{
  "d_model": 384,
  "n_head": 12,
  "rope_base": 10000.0,
  "init": "normal",
  "init_std_qkv": 0.018,
  "optimizer": "adamw",
  "weight_decay": 0.0,
  "final_lr_fraction": 0.0,
  "steps": 5718
}
Each number is 500 + 25 x the weight over the matrix's rms, rounded and kept within 0 to 999. Layers, rows and columns count from 0. Numbers have three digits each.

# layer 5 attention query, 384x384, rms 0.0534, rows 372-383, columns 256-383
534492551515505474487462504505463497501517485493490487462509520502480462487506491509503466487487499473456504485474482482483470510490501544485469512508502473491515534511518519517483491539514476498513492481532513490524497523514488477515504516479509499534492490505459487502525552485508548534557504518518502496530502488495514491491533490514514518533511474585507483501490517527534532524476
530451480493538479542496504508480481479527474482487516473500510500506474484505472540487509515465494483494491497495488463482485485459484502499468514489484460484530470517456536536546464502504488527524488478544473507525482521495522469490534491522454490472463467491473495504477517534476539504513508489452493483519504490481497498497522504506522503516539472519491512489476494496528487534474
478533491486485511506445493522556514487462501516518465491534490510487509531510521456524509473485514512496462504493532543505504492515476480479522515505497499497465479487532495484469518496503433484464454502456505508504463427514460521482485527507497523464489504504499484446494486473486477481509534557527588520465474538464540506505479477553527451503468538475426473528474510512455495499464
491528545521508552495536485516523544507489571530523447480485489573521529558500488467519563536541471509578512507545547529556508560499450489480539479484520568504510524472470510454520589476514557475521515469434519445489549488455524486515444492504527481481478557488510485487457442495536458461450442477480485526491509508517534477504480555449478510478479506514515477529506472474459440491504
478464517457586474524493486502482470514515477488483503519490524537461514471495465541525498510503482445486405499533551476508425416531460485485445507478507472517457477483467464481481526488531467497518491490497533496522505517532481532445532511473520506450485470536492538513515486476493471454498482548502513473517503531454470495532527523527559498525498536533482448521443524481532534491462
490471496542541532537506479476517481535479567525545493519486517495490499461524499526481533528490513522480477498496483516496487508515548476508511511486527536486488499471485486497520510500498507539528567532483513501470492458552457510527493495495517489486471489531509485558495514454497495538510500484466503519525515460534456492543460427515432480519489513525520541518510506502459484467546
495516462479479496492530492511489534508476498465492557498497458528521463559499504494506471474516517546550561543490538454527486528514543536474471487519505474491505527568582522453511483468529528495474489519502508502494521523508548505502503504508471458551490497516503449510520538519525513463511505528497460512519484494532505511434516471501524479511466478484506514478543468493514503497513
469517512521474535467490472522541524457476457476489480488519469484485496479504554491453492483522513470489501486495519491489557461441517481512475487514510539518496534491536575508490492525491482505494552505510524474488501475434460502566557469494468576509527467493523516519479464467508500521491484505498469487479503457524529470478470439518482500469485513464486481492518487537499491511476
463461500497546525458490509482461495484495559461496499504508520533465538516485500465501452543475590474501466506503500556487525516458560524467510460547507486501485504487501500504480504520497454521508491515465472489460478457556509503494498465546512532517519477420498529497484506491502509498492536485509544452486522478545499499483478475512510476475470508450472496535500542529497506464526
555534500470498455490543503460525472527548479497494545494458493535523552484475496486544545520561482529552470518551463465547481506466492520465529510500487478504526491460497547483509502497521557475508502529489507496514497511514479492475538472533507496450493483533530496525498492510504449464464486513503499500504533469485464470492498540488509532517493487504495490480468476404520510495551
496475469531469509514508498504523467509502567474556529525492505463541413491522511446470553511450503526499482495472500447478511542525500552501465543517513517517488475475529510508489490505526468556494577574509498504490474499547445490550521503463470540457488446541484480516539487450472507540495479539477500501498522477503477509501476472524453503493498478491514529512519521499496512474539
465473504490479459480528474512454519508529520450508533502487535507510510529501488494495475531535481526505504504461523469491479516501507578438522504518522521413497505513525550524509490539450531514543537461494495505517523504494482473463536520486470495537462467494538471538482503526483519508471439521477438487515532468496526501461505506449534500486506477477515526499520508499518473511468
# layer 5 attention key, 384x384, rms 0.052, rows 372-383, columns 256-383
501530485482484474512498503539484523497457494482536527518542508509513498492482502469477492520493514486491501506475524513494482474499482503510501520493506505506499496501491485478495505488495513512498475487508498513500483510521508493527517506515475472500522506466504497484515465518494519528496539509531508484497526538469467526509505488473488496516507482481479489462510479508511530506496
519521511511450457505517504508476454508456479492527496527551496504508481468500483436493480478500468492497495509519498499477484511534478508492484512485545483469514509505494503515493513499505532485527496454539513495489491501498473536504513508523460458486521533468518514499531492501544541552494531523550508483519507532527451526497517486494485494536513469498493484451499474520521516479515
507459493508531518530495495485537504485513526487471482515488483492495504541524479530516497504446501497491485487502498487501533509476497505509540544545502448478491482517541527503535490521494474468507513518505542498474543510518507503487502494511474518510466538464504493512504545518475460424522478486494505543481491546485551498495483508465518507458482525535508511528498532501501479544525
495483475489520482464512511497513490515476504536467556503490528481500496529481482562515503491496505510515488511491502520494527497472506462468512481488497496483493484484478528520514474515522462534493465496504489513491544515477520473526488480515504490528461492523512493454464523477513505509493507520461465500550467502510550514520485514490477492464499564470503517523559455528490496536487
492535512507503550521525463466499517462477496508540470536466513532478454453489500508503483538497502523478525484490493500466494511513481500491501484529478502492538495489481494532497541440507522508578522501477515478536527466530450468517504486479494505464517508501478515531500547489512499502511486460516492488461468502514537511518477486470445485450495526540515489491527512479503556456462
514458444507520486509532500471541470451512486503528456458451485479487546499457478489502549515506507477523431508486525480487514502488484463529511485517498506489509491518493485502511562476509503472549476511492499502487479508557480487505466477496503461547520502460475517507465529458470475503538515538523489509458584460500428519510496499469536510484541533506481486470521503524482537491469
520517529526493452507515462493490486532503532506489518487499555551487533495450502484510502480469469521526490511524473464495511519533500479465539496505510458559537476496475534511510486520486476480457468521556466527513474518534503509544506516503490472501437511503538470476465457507466507510506513517485509483479468560472492529519541566500501517526471461457516509500489467534515487538554
510473517480550509456500528530502469491487513525465530505541490542546543492550527488476507481520521509479458558555472504477451486435530477470494536455513519491510477451459522508473491484467526524457516508530531524484523513412525474516463571528526468492485515495495475442479498436462492515440469486494485497542513454486487489489506501525488493481492462542489493519512482475508435510493
434473501506505468499506485488498492469480501509501512511496511478525562534496538537499509518491534510554486535498488509493565499452541495485533477505541481485505497468492503520509486477508497524524501519473491519520482522489533505516528460529493478505465587476530510502475497472488506430505512478461491513475469524520569509507472508490495509456492513505538570521541505520488479514483
474553478500492515512484481447486485477490486502477414510502533507518479492543506446518516511528507563485510432453504495509473518509452490526497494475475500506498505508500476484538498501505500443509491462469460507490494483538450505466510488522520527529524479515457540528514507602517462496495503496512506496488521494498475496512495471544514524490482460574515430461482528480494500451519
539517517488499432523510483479552498521530501523531501502496482504516529503504472488538503491529504515463475544555505463465517488514507509514516465473520490530547498510473507488519521497513527518516527505445514470485444440457470503480480496473547469504494494517518469493460489459484516506536533562551512483455550460488455500535574520512506493488474432540513500444519458476505522532478
522553463509495478518497476502490535541505502517533436444499506479484459452517522492526508456483483489541509522587442496509506521487457510520507573480485457482489500511529488484523527479460516529521501465515503505485532517503470491528462533513471442526465459493487506509494493513499491490512507500504490482525530539532489479525487474544488517541508436515545482512508500502484514505493
# layer 5 attention value, 384x384, rms 0.0423, rows 352-383, columns 256-383
454490467487510470488507487522433491527526495499471530479505491537545511496512480474510527531518490527495507488495532528467462503447461494432509563499466478522510529491500541529515550479525460536487491477519517551551515502529488447459497469515510438504532493464447482474469426490489537528474480517562510534490481520515516499466520526492494489501508486520474499486460523484509532509467
540521501514531469468490564469495512512519530435455507513422565533506510479519502491516525534516508526459491517526509485494486464510433477452480542463489445513523503506490473462458517520516529513528509527493519529481494514524516483501555504466500456530444497530471487503430509497541511457454483518483530497508526521504497544515525557484452516478485504551540475497468469463514473534498
510520512545456522444458529479528523488475460542508485490498500467512477545477544507449516551558486488523543498489490484504482452480502494490485518487467463448512498500549477565465508503538506509482501523482518517503500473550528497517509458515501476499491461485491520485476557523551484474476505558488545471515497433537494528575480503497501517521496487527548466485531492539455533523551
486486421489548511492509468528501444487507514504516501522510525515541512508447525507542587509547483486526501540496528503504539482509497550516532460464522486507501474502516516463490511510493539491533533530503476522448483448478481475475487501496520541516520486506506488497502504512468491494515493465516496482439503451510476508546465529539535542492526507454458540488524474574504533486489
487518502548468471445503503513522441549524487488522476480525468559484468468516472506546519478452490525526490489470458502540491511479532524546516497480482513423502455503515524495456457569473470551540480520499456494542506524464487429509468505486491492498527459531542451509445493495536477472484475492455457477443469504499501536492482553529494556490501496453509510551512505506500474531515
554506491526504491544515449521472539525517446486514496519502451467454483515532497510532495433482497488532473538561523499432493465499520463493524571477465542506524527526498497513501558497501545489489484553503488496518522478491495489507497509476505503489500528442463510537567481530533482530490436496499470520518485532483489518435527545515553511496466507476522544470508495505547490505428
449468539507481491520448472511489499539508531530506535492541460527573485524509524488457468569483491474533521464503512512534514483484459470518484512463481528499510501547495424469486496512492441482495522496508523527567525514542510554495467497517485480544471497475509499469470485488419468485544561482532504506496501486469503473537473467509504520489463533488549528446519513526396473477521
456485500510518490494520504528496494496483511477540512518507551491523535520483505537513544511446516500486485486540466507483497529514562477489498510448477530498484498466528533466509450516530482480504534500506458515537483489498519483448465538554494474521531563494414489512514443485473494497518513496544489506513496528466511459509495499506469509489497520547486511490537450506468564522512
492567447490531479492539536494498524507439506523500487569512539490520524514487506466513537491504532521496487466526534504533473484511513479488503508473476461453498500471503492512482561536489543478502442495512485521482509472509498456521518533479515494480519530461487452502455512439497470477472446463539486495488505498503480506484497471545475524526479526507478487525503479502553511441467
489477452481474480448469513535471485559569489483460494470492476484543499514507475486500507515480501494527493509446501486464464481489466511522511518488441459537500486490486519450491513499468503527485489529482520513471512537445539492456499509487512505535480493482447470498458466508476527520512492494467474509519490537430480536524548507503581533475479488445472528527495521457501524525467
498509482513565506519508494479531507541512496496514515546530535500516478501474526487485612525509529503510547495568501503494495437553506476474551504479487455447507534489477466509493502488503491473503596499463504526443491434505473486516508491456507467467446536454517529480523491490544479506455473532545589488501478498507461504540467528549529510483460491546518452499547557555497517507451
535484506492509516549509465499495488452474433543494514507543525481510483484524505491451483497544506491470449478485525504456482504522480521440496537525475552549513549517480519568511450449541542443472498481508537515539484522498495484492532535516509474476506496507457556457515451519459500525508443556528539502573504497521492476530486487539501494544489491488508510421473485486481498501474
499487551484551492539539519454518516467485474512464534524506482479503546485507505478485534482509523521484493514453451487562496519506479517484547479508492468473495512462505526549450488494531516514446497502487512480432479518465493526508506494499470522457523506524488447477479545472522483512509492557512556476568511442512482522543495529486465497511515483472503452471502510493530469506494
533479501520471525491522530526540461472516442492528529462529492487474473494495527514485519528542566499526492507503520492457526481469507476488488526550544545514518506523498508535560464525515493547527511483506457536520507437538471465495533401512478488468506463462504577490541465538567557495484481511462510511501479468516509515503516471505494483519502470515524503515520511544477528493503
514489465556497489499507492514468485480494469494504508476487434557558514509490463521498489491525505501522517504509466506458534496490505494519491500513496482526559555480512541510495521512527531480499508502504459467545461471509478458462488473463546501534487510478519501565488436534489512512503558464493504498514512520511521528490497531516518455446528480475503530471546570471429531495460
470483467476514515515512473499505501543457526490522523538478505459453486518498516500536478507439461495513472497541510517494471548491533521481496496460526483484509463525532498524501453521479505517515478516509516513507496514456512487457521474519504498535533518496490543564500520444467503474505518475568519517429492474513504509534490486493508497504488496527476541520462518521504522512592
482492508462485517512531517509483561523466477482495479479491469539441493519471523506505567521499539544496479468472442493481494540492507479504459498542522437485512475460512468502506509496520518515504447499496485506540525486538533476547475518480517512486531506437529453496563502517516469485466495521496543505490509495514495567496496491544503462534503516509470509543476489538543497475500
477495535502486507461462506527483476450484474498517514448471494486546456504487548502510406504547493511521467481469518489529509543505489489518464506442525566495480526489471509424528535503520504485478431545505521501491507542488499499517525540506517544510549456500454446486492548520463506509542528448482458518524526497452474447489531428467433500484506499523457495533506482504541520481545
522524514502487518528491527499495514491491516500495489515473534552487495507524462483521492517477518490511482516499466501520507521504472534475482539537459493500482552493513483537508570521530494518483409516523476466533477507522520472493510454552494499473456504507514477421491488502508467455515436494550513520545466508551515515456532518529504549487480495530513530531484491483497526494455
516494521545499485476473552503465517541523540520506474485485506489577480530505494553523479518499464494534512465499531498478447505482505506515499521498544529483478482531522472532480533548501485502485501535527443537492501464503521543480500496536499505538470495503476433491533547425459497507478529498501510504446490501468458495598513528463486538520480520486475521537513482509510502465558
467477499514495482544459476519516500420429480552511524468543470499550520494473520496488458494529512505490477505458492515479536583496511447526475469520500481528486515490455442435530508482495544472497503503501506512496498507513465508523500561539528492470544442478492505479501450551436464502564491487522455514486517482475503488468468476482489495519491484506486505491465472536476501497461
439512507526490500466536469523507511483496443489491494469503531510530485485524516473509520535560519491497526513504512487563487482514420539458476481436451474492506555496490503530516505517503505497532438493506509513439452531463511537496506519469497475486505508466525477426448466486460507519493464522483499454515492475477498485545472459566572542490494480443466442471509493501458504459439
517528541514470532511470484488485467517501496517492480494515513535494540512527496513533466460560544537537526512443518518503501534495530564539498477574504543533492486527554458520514478482462542544506459517524490474497486471480473521511481516490484544450497475526522494486545510512485503510489458462515479481495494479483494563492497489513499478514506531435475550527507462511545433480499
548523512518475488478468539497476496536546535488494502468457465527503479481511499506509473498418524481519466455529546489540450479490469535476500530525466469486487547514522495452490567511465510457495501516495496469499471522495503454451541497471513500496437464528501496424495560468489473465471492464472476516502503541491501484477515593481471540483499504537532481502489517492518517508511
563521499523466502508455508545490502464494521522521486499495530510514480528466528521477480497542549481457464504563518517432507492520524476483495483506507504523495506498441504481524490505536503532515483467489474491452508494487483360534543493503556489524484491488503515473510429518537469516495525452527536535510494467505498474486495520508507523548520495470526504511557501572555503510454
464493449481543488503503500539480474545491484524526470517532482499473474519543508476516512522516524484502517452543529497556488464520448513520480511462438516498493486514496470534514458501412475473499522521479596514483502537504561548522423551495488430502463570488524531542481547516523523462490525508519498458501494561479505512532487557512566508525469509493514498492503464463446526532503
556491481438464503517468471521487541514518524472502495483444438486463497479496466519524461483481522515518436497461505502442510553497458535500484469512441477562487502520482510554532484514506549506519455537477493508495507514484464502507523502462515513509463465485534448523549471535513497525536445478543507538569496503514507535438519485492485490555490514493479475537479524487502488494506
454552513515503504464532568502490518491506485530485487520499568499519469520532540506488416525560498500440533512538460476518460490493517482498464503471517493472529506475463494533529471478532511531507444469518490581474520486521492467558498501537500452516449461526465477483498494503524517513516569490542577488535507452440517491489479480496525502517501479478494537500529475510505476471518
509500481478492489498512529495496471464514485520478530459603561484506486512473509530464509505481466506455474558498464529481484524509548526539556541504528546587509485484486508522528524493594492553495496489499489514513489475485500491486487502574487562497463503513475556484563496479447443488489495555554497467522479437474468520536468516498443478496522497487495540454450498531509542535525
474474527490531483509490495520495499543512455496514509528594505464496528539505507494496465502531517491499496518491569504535517495502459468540504513491473489500505503527489446502493517516471473480481490535499527470509500471526508518537531486498510515492513524444518515470578431531525517506517557476491458470504475516462493490505540453499517468524513507456504480476493537482504473514477
523523543477488506484450541490490548534517525467487511538525486509532484520471487507442500563482473490445501514489464488463508491492458517445501552415501477479512506521536501483504427458537514515517480491495494472478566489517514535495492553495527507491458481500498459463515509537498488508458475514505530506504515553529549509471526462520513495509457491509500479498491521520488462502488
517517520483516494471515602510522474459488531499488516502467536510511482492478518512487526570484534504516441478508514499506469511520495530488522528507519465485509506515520524482502441502506490494523507535511498503465495494543472439476530461533492510497443476481505507531466531499531464458497552477464518495446478467497506537542443535570476492462515480516539474531504562520430485463528
# layer 5 attention output (transposed), 384x384, rms 0.0421, rows 352-383, columns 256-383
498451524509474475530515494475498468529531475510467511464491510524504539465460503467496472486546493527476493499499469515517464530470505457491494502470513476470517531506473529486505519544464500479516496492519428546518514506491458503492504501522479485501512492486483480505493485527464510449528475485503530516496491498490473487496460554492483508526504489500494529490537487468521534526492
556475492524489496500497522474490529504444487444411537474503540526492565505497546531550527547496479496521502525515559442467483492501493486474504522471483488487501475511439497498515486516515507506528516517499494538513479472513526518441554441489539502551540476497509530499491539514496525451508491516471534497532504478529550528506548524475469494476497560528534437508511464521500516511557
495475521515507527461451526518496516499514479499514498469516473478515515522526523476434539583493484480501471496490515500527532434516517520475494489497531466454509523472556488486538477492497501486482464537507553487534507490518501510496469509465496469485520506520496508481522472462473471507459502534537499431505479478535482480552460504459534453536480448522492463540490570475506495554500
478451442517513525536520524506493497488503520547491504548517545505514512557460465497471500446519464517466515550534522517464490499495499568494537460508554513550528529466500505532488524505507508528514521499489463483446527478448484491479527495468552487497487543494495453470544490530506493548503469524502486508498486509507518506474469533563469483502508512513457478510519497528493514547476
532477500516455489508489505494497501496479495557503494505509515549521477473542457510539489449496465515557493533502559460462517468483523479476486479490476527498521464533476494570494483472501473519588479514544522454528579531480507504498479510516491533471483473531524474491511493508550496490516487501491509474513479515501513488491531497540479502508489496429466483534478557460539511473539
517492541513475518559511447503485520536475502524538474518523452470480517500506427533495511451480517482558503532552567527533506490500522499496532566533498501507499531510520449490499514508514561461538505487474536428502481492459489459475520474511483517495481534489454530491522486552501507473459474480492536523544476541535538502471538517486573497513528456503498492468484465544481479458491
534505472498446492535502507535504530505538488560520520508490498508529500518485557493451509581505529537463507484489471555558506514506455464481535466446511476495505502553456495479504560497470517518497530511488510520528534550474513572529478519508495451514470515473445487474447485524475460502526548492561497515518479493490479527517463484510499494511420497456517526506524554494439515508518
470473483516538509500506470517482512482522457470518499480489544465466529488455477522501446492483484540445516499534486546488491519514508402484461501453486494507480496512457545431451464477499532483532488480524422526505498465513478550507478520527554427493500571504458496504515472485492436461519475474529538535462544519463512495526450522514450522487496508537530529451470489515522522516475
453496513502536515463509494476479506569426497472495504506522537492473567489445486478556495507477477522484469475529560551499446474523487496493464508462503449493481485487497557526508486512464501505473472465497512483484515457537520438483561474492531436498536557522496487532502520480443437458497486507527504500479533509511509476447451499534481474553541507526526510484496504510580488501492
531530497492439450513505492548467552529484512469434529435519476493501531551500500536476460516473502525468495532523548475516522536492487508513506489544482540510477494523439461435500535466539503483507462486477432472526479534509551513474467521547508482543528524525521534529473436546513560451548502447543487541534474507481492546550542450474539561503522511430491471489474519495469485499489
472504499536516544465548448480522585543512498491489504572498566448542512482510526536503588520499500482478523474545561592504458453491490539493525514496495504478557548488478502504528522502473538456507564505454463496535480469495437465503500479465528490528449491442529527504500517515491474504461478539548569451490440501502450475511464519538496501455499499505494427484513507489462455480473
491526538551512508490497503487526522495498465489483507490530503478543491460552485471421463522553542469477483431529516511535477498506478523470506528513502527434507582466552508477517510528486516465469497521498492488470490519523452463504504542514496480516516491530460544494482462512458507516476475525511509462509480518477486488510462503471490500519540447474487494455536482493440470511440
435531521523581489509501486452519509505458492452450558524507512451539533474554482484497476493496483441489456480544516521516485509519487523523504502518497529490479579455495485520473481474511486498399451510493581496505494522567449456456458488450470502536528496533556521526540506514496482523493489549527475434486476437483451471494489513458460473513534478490421441501497473460482485500466
538418507491493546479494494523491488493540473544556452458475466544541449475551512464479543504518517501504465478485455486500550468493524470470485526529499486489533510483532518525521494525493516505525550532477476551470500466437461520553453461536496539467467430493482545524489527489558499505474478487440501446512458493530465477509479450528480518501492496500515534498541514483483490511470
499478487511466484528490478473514448479467465502537472491459502499508543548518484510540487480504510473511495543530468505548460542487529488468501509487509474514447541481494509491405559496529523492537518472502506479522484463520464501472482490470489527536479507476495501474494477552468503465489554463454500488456528529501520526444535511523536499505507488494517502467518567501435565458526
485504498540519510539487482479492486497489511497527486515489520473441496454479456493516446451492467518500492491515525487470514500493505510498451490454500498509526481556498471493496424517489481538520478459529517498495518513502522489509491502508480463490490571524442468528524500468532493483532501534527513554487543516506487479522434501513513520525471452552467553488467526512522521515478
486460512494507494470518474481509489532473536454539486522512527539449482478473482508496526481491540503494448481482464533512503491505517494578486544493526486506538488490551479498507447535473429528542458477463493516569536476531468465513506448501509531483567515517466521535547490470527503480488497485459521518512469528479475458496436517521522474504508473495474527476472453474517489506525
493534549473490479485507540520486458471491456494493506510484477490508458556479478502469465491484465420503527477504536469504517499499492479516424510510500524494453499471487541450496513518478460480443481529463536488463488522565533475499501537488516472481555484501519462529491529498527550481530548474489488514511602485488539506491555464518506522514531516532529475510521471515532510455486
503527551492477505480519533468499501520510570481528484528485521559502493474530446479505517544484511491490483486526518482541484481523515488501498603469481479500519493494520507536508560495508477476516459491507514528526513517494504493473517474528518476513474504545516515458489497485486486418456473495504508499527509498505532456456534527533520522497530449444500503475505461469472481509483
545451484573479527466469563499451507527518543463507515499478528483545502548469493493443504524486472539502436528517553505456482502530531470471494483473524500510487470542535491503514466532467497545438536498519544514516518487483536543477556502506519451499531531512449457506526549467522477476502517485500512538480507505507456492536468478529545482521422487503500509514520473516522463462487
449497515489504526560456506475526483435487491504521463493510504480556450539577497512455491539529550461492520441436492485549504541513480517565538492463524486488487510456478544453507498500493491485484519526518457480500468442472487487452489534555527487509517412460508497554485485527458485490482496491505524535485539525474495478445507520459474493467481500491495495453503494531482480517445
475562491557532514528500529486498508502475515492500467467522505537537524519535519456486475524489551494510513508543523524504427499513434476491461500486480533482494551494463504518520544521487510532459467505480433495498519525533502469469481493500463468461546523560511503472493479511504514501546473493491508479534476499473524504504435489529510551512514478460459464518545489488501510495464
483506488526485492490480573506486485506508529492468477538491516530511513553478471513499501446504535541466484474491506500485485534505511500522503507536521521517503495483520498545507496470462468520480519517519526531449505496479504493551512500507509536462534501494496544519522471528508493519483494489488458513500470486512530550532480462492519459509447459461484474529491501553541476553467
542504500537479519472475571458493477510502509529436518487497494505491511511506523559549512530472476504598509520539525445507461526508506488475499528482486492485461516507493465532546547518495508471528542505531515488497531496511514487475568472489514534472450489480513501496493560474505531425467504520471522485540524521499537474487539519474482488496523516514523462516475501532532505463497
527473538496510527494502452509531475494532511514518482455493501546480491476511495468481477460527476451463491516506505518459532501512513558492479510544504475534489501508538484495527536499508485468516492488474501492483509485464490470483506537511551504518516483561488480467489439474474502508499498494492508479531491524513474455477488516516482494517569536480533509462565496500495465482502
518545535475501497484522452566494536529467469528525487541542504478496528519490512465507553529512527520487524467518511553477512483519472527466479436523455512493506514500459463523515504495476550506528474519437496466488515527535504501509446499492474478472464544476532514509470456494492491461541523539523498469469455507531542539496482490510505536511472519489522481517483503486452478485523
493489479493488468490497509490480477538504554468496492451520503498491466482550458485501488492522582476526496491527498467489517527537522541543506505555471519528467518500562476492491483511510491516535462495487498493486510471545504487458492516502549507541513477529532552530545502530565517483479485468483537548514484515517529539510491515502503520551485501485515450483485471493495465502526
509576549503505490491521544531510527505470516428498545517525533554475534520464550439489439523511484516422481535515487548512475471506496493498478463509458486478501474496530496506509551457484488508463450456510484530504504482496466499528508512525490511529553478586510481498494518463532480480519550458479474487551509476486486467497482477476495520478531551456523510493519483442495491479504
458518516498487549499463502454500530488504463477491566514530546458526483534473538549446473469526448466478446527460515510525498495464518529491471483486563545502529492502543513473499479496493510500473490486516493458500531488520474522499492521492545528486463487485479492532542490504459470497451490515535503470477558489495448491490475512501523479471494501496471524468512468491489535508481
509534530489468532555506449548517497544494469543558502520499457472526524486505543502470499492525575505475495458506525518551506494512436473542479491502497500514530543520498491526468531502495543497486499508447529496490419512470498444524490497512511495452493485471462528462493473580444522543516519446512443484491490528502482515502505503495520490503511501507501508507522537507486507504533
521497511468498467465504500557506535523486509453465514470528533532483489516471513515528515572461528494455484516505484490504470534509477542499537536514494402480504464525560518479498456482540483550544515505483503524540585541568496518457487476496532499545503494485498538503512493510483497477478554495491526482552475489527530468536504471481495518504540522499510469457503480503466498483519
504490473482468537496512536487523510469503509488475507505474540495547488476519577541503559521494505457527478458512556466473519519536524542460521525425527484457543495518502521473529429494517491530531529559472575529506533495499497474491524472483518503498488483527473495488487540515530500496486538516435514468463474501516501457504489517554472468506519495471545515508528504525450496519478
# layer 5 MLP up, 1536x384, rms 0.0538, rows 0-10, columns 256-383
499545485523470512522519481503491549547515486503506464530486495486527505514552460489507528510540514509507503521475537481514535482437510488479492516538519527515499509474493508447506519523491526522496534481499500502492488510500447455445511528475521506496460460504505472476508505524505517513520460493508452539536559485484483531470495542485487468468520525459528499485490471521514494514483
505497493503464504503458527492510535464489544508475458476496527485489519536532486525507488525463481512467518524534541491506481474459536460520537491498515468500486491474513472495469506466537479550487502520516524470482494540519478533498527480517524459534519537487550513503517485526485489498532528475489477499516514441539506492518455430499504494488487495507498506517473521492477514482518
555510508531491472512515508515479489489506488541486473494523472445443491490518540521493537463480535506523476476496464542489475510540573437482452474472466503513470562467521448521480515484499469535439500503495512511546533536488461502520451465515552476519527471488478489547502477500493457460465492542501473489480501508458496507514467479506526471454491517505501515507537449488535542481515
482522493524503507474521517451478465472488542529516500481484492509519534551479480528518536487472472546511525500556460513526495484516527494511491502551503485461463536461491519546513484507510517527466490487463535493522526507488524524558525519557500487501488522481521528553545512486522496477518530468509535502514476514528499484519501486502506509530486487499490509500510479461501476482528
528491506515479490517485517444502503503470521520501520463520473513518490482533505463499513509527523531496444463506468528541479511556524459553478504504458482476463490497516468525500517477461501503514442482499454506482496505473494513453485509530529477485515519523486511506567514508545505530474516465476462492505496510487501526515461520465501430492497524498504521490495499506490516484497
520496472488530496481515481519497483493486480517461500520521513499473492519519545540510490476479478489530450525521541517508486482518524512533455496503555540456485525495535485521446481504469502512518544516465512533502549544515508509465486488496501490511456502524519543523505479502493516451483515554450526498524455497498482494514483474527527441480514542457472480487484495488468488494490
479475502522501513520508496516513482521515491500486504508555514503455517487539486500559504452490518522504478502534501487490479539545499494523459482516506468474474490481519556475496462502514491475493480521470504533469499507492459495464531457488521520491518483549499478541534525530519465505551419478471494498486495485557535539505472475500521508497486515447503488485461476491543472521537
470519543523484507480453505488567550469506492529497546542512498448489486511527486529511455506498532536509495505511499512497545531464500489454524440493525523503479526464517507477502477484484489522491537545483519474523499517463508547498518528470491503497504507455541498537489517524478498494464485518488478516538487522514524508521513473514471498471495487504508466508521475512518473550526
518555509479511526425501482489521544511542507482508512514513465496495470472510496483508556495469483551498495527493534505458455509494450438525456533487453552493461506502510473507470524489513503500513515522484516527501513549494552531464501514479532491480518477496481457472484502487439510461526497516512479532465476473461484544524507470476498469526485562512509515522509484495493471495499
512537479481483478447483463419482524441519514514471471479514517505515516530507460527508524470531513539511476489490532510506529526504506501483497516497505483523517489487514514502464532509486470508448495461501461473530521527486516500505442505535490521469547540488538453501502453534502495436503507490472468557506504512493478497484479456458499494482487502510448531525469519504471452458519
493491480510506531459495527475483488477502477515507503506485484468537544492534462525475552490530477473480484504496512501501526478504503510465452517515535495450489525499523490520528493449491478541473479506503488490537519493512479521500517487458493510497511510493464503481517497542478501523513494459513483523471501432533537488462487491513510467518511504505475555505553495469472497482536
# layer 5 MLP down (transposed), 1536x384, rms 0.0472, rows 0-9, columns 256-383
524535494485460515484488523502515473500450529473502514454490500515497490535471514521488496485438502476479483511518486498498457546479498468522551505487484503475498458515502511494513486504493494498514481510532513517478510470514546514543475491529523483516520503489460488513497518495558509462495508519510544504481463508534476475524507450533512521504473463513443517518524507503497501470527
508525520462507494516510491517467457507516505508518548476488467483521484493478462478473484560515523536481442442486473472491492516565521487495516499523502485515491472526476514516496546496516480485490471475526478462496523509459488470570478507488507473513500513525483548422469476478518455506472510520476496546519479501521529480494481506497495474516511499469487530491528469475499507481519
501498510490453483478481491513496491543497519503528540471474499529472529537502479494467534488495513556449536531455511486511474542502512486511572482499507469467509442492512511499517510461500489485556481514519522519504533481490524504509532517502500517511481566488532522511497525435520510520470515508474474550531517503494490483506501555497520514474510472512477496496515534479520446511493
501569461472507481505544509500508558514530481509490459479511490465491478479488526512503490485550547498518504517478513510543495478464482502541532531524525498497531547525511522498494482503505511485477516532526513518487427483520472505492532531480498519520481509477499486483502497510502497494522531469533500468473511547512503480490530499525500487481506546544466493490494507491513527509515
490523473504479504485506492487482502514513500509487484474495499481512505482522545510501528473527484497447500518464507503567501548491478503479475502511533544482498482562485550489491490502503518472506491452444477499503506487488508510529543480510465513516481514532518488493519521489462544539550446484479471483517513499522491508443495480482475506485519453492526504531515502503479527471494
518440518464496488520491530475460490485512496508521460479501456510508530498513516491493531473504458450472537465521469545505467496497472481502533501432492510485547534526543456494594498470489552483501475528495516508501473504486509497469517500455512477555503449480507549522520482466500531479530475558530504536513523487498525486551532479445519472478525483479504480506456509528529499456498
522531499456445474493484518498523501462501483465524502472461461472499511538464456539478547495477499537518470510533451537534483514504478462511518483516487473558518528541505479453570490530527498496467485487515523555517464481492517539490471546528477449512532493488538488455507454510512523496511523536529540488480505522464533496479542513486494503503475512509474531497486544539517555481527
522510488462476518508521545483490484474526464506511479511510518524503462471467483429479500487522506521480503538490477470527460523505493515484497496502475505493501529495442501493538516509555481452556508494527470491496517480499502491529501495484482467506510526476484476482468493528489538515481463494515502485508531512485539497547492523512461528478492546501539508516522491549523501492524
503455481530491510529521529532477492492534460507498498525450507490525457506508512527531475497510522486445498440528490495529536508483483472458498506501517504509460523527518517467516538394484472498502491512509478473472471504545518459504477499491520488521454548520515503472491505513505468494451502480485513552517519510522512497497488513489482495479542473530484458500511505518538462510531
541505510524514459476507493545508517495525517501476527476488512477498483478498510489478481494495426477449532468531523475530521506507463481472536498498484505463481476509526492537519500535493541512491529512519514511527553516495481463539521523503493507529525474477476578523522490491466484493516468516517510433494517500517505556514527523555497534542506474490516498452512470518537500495464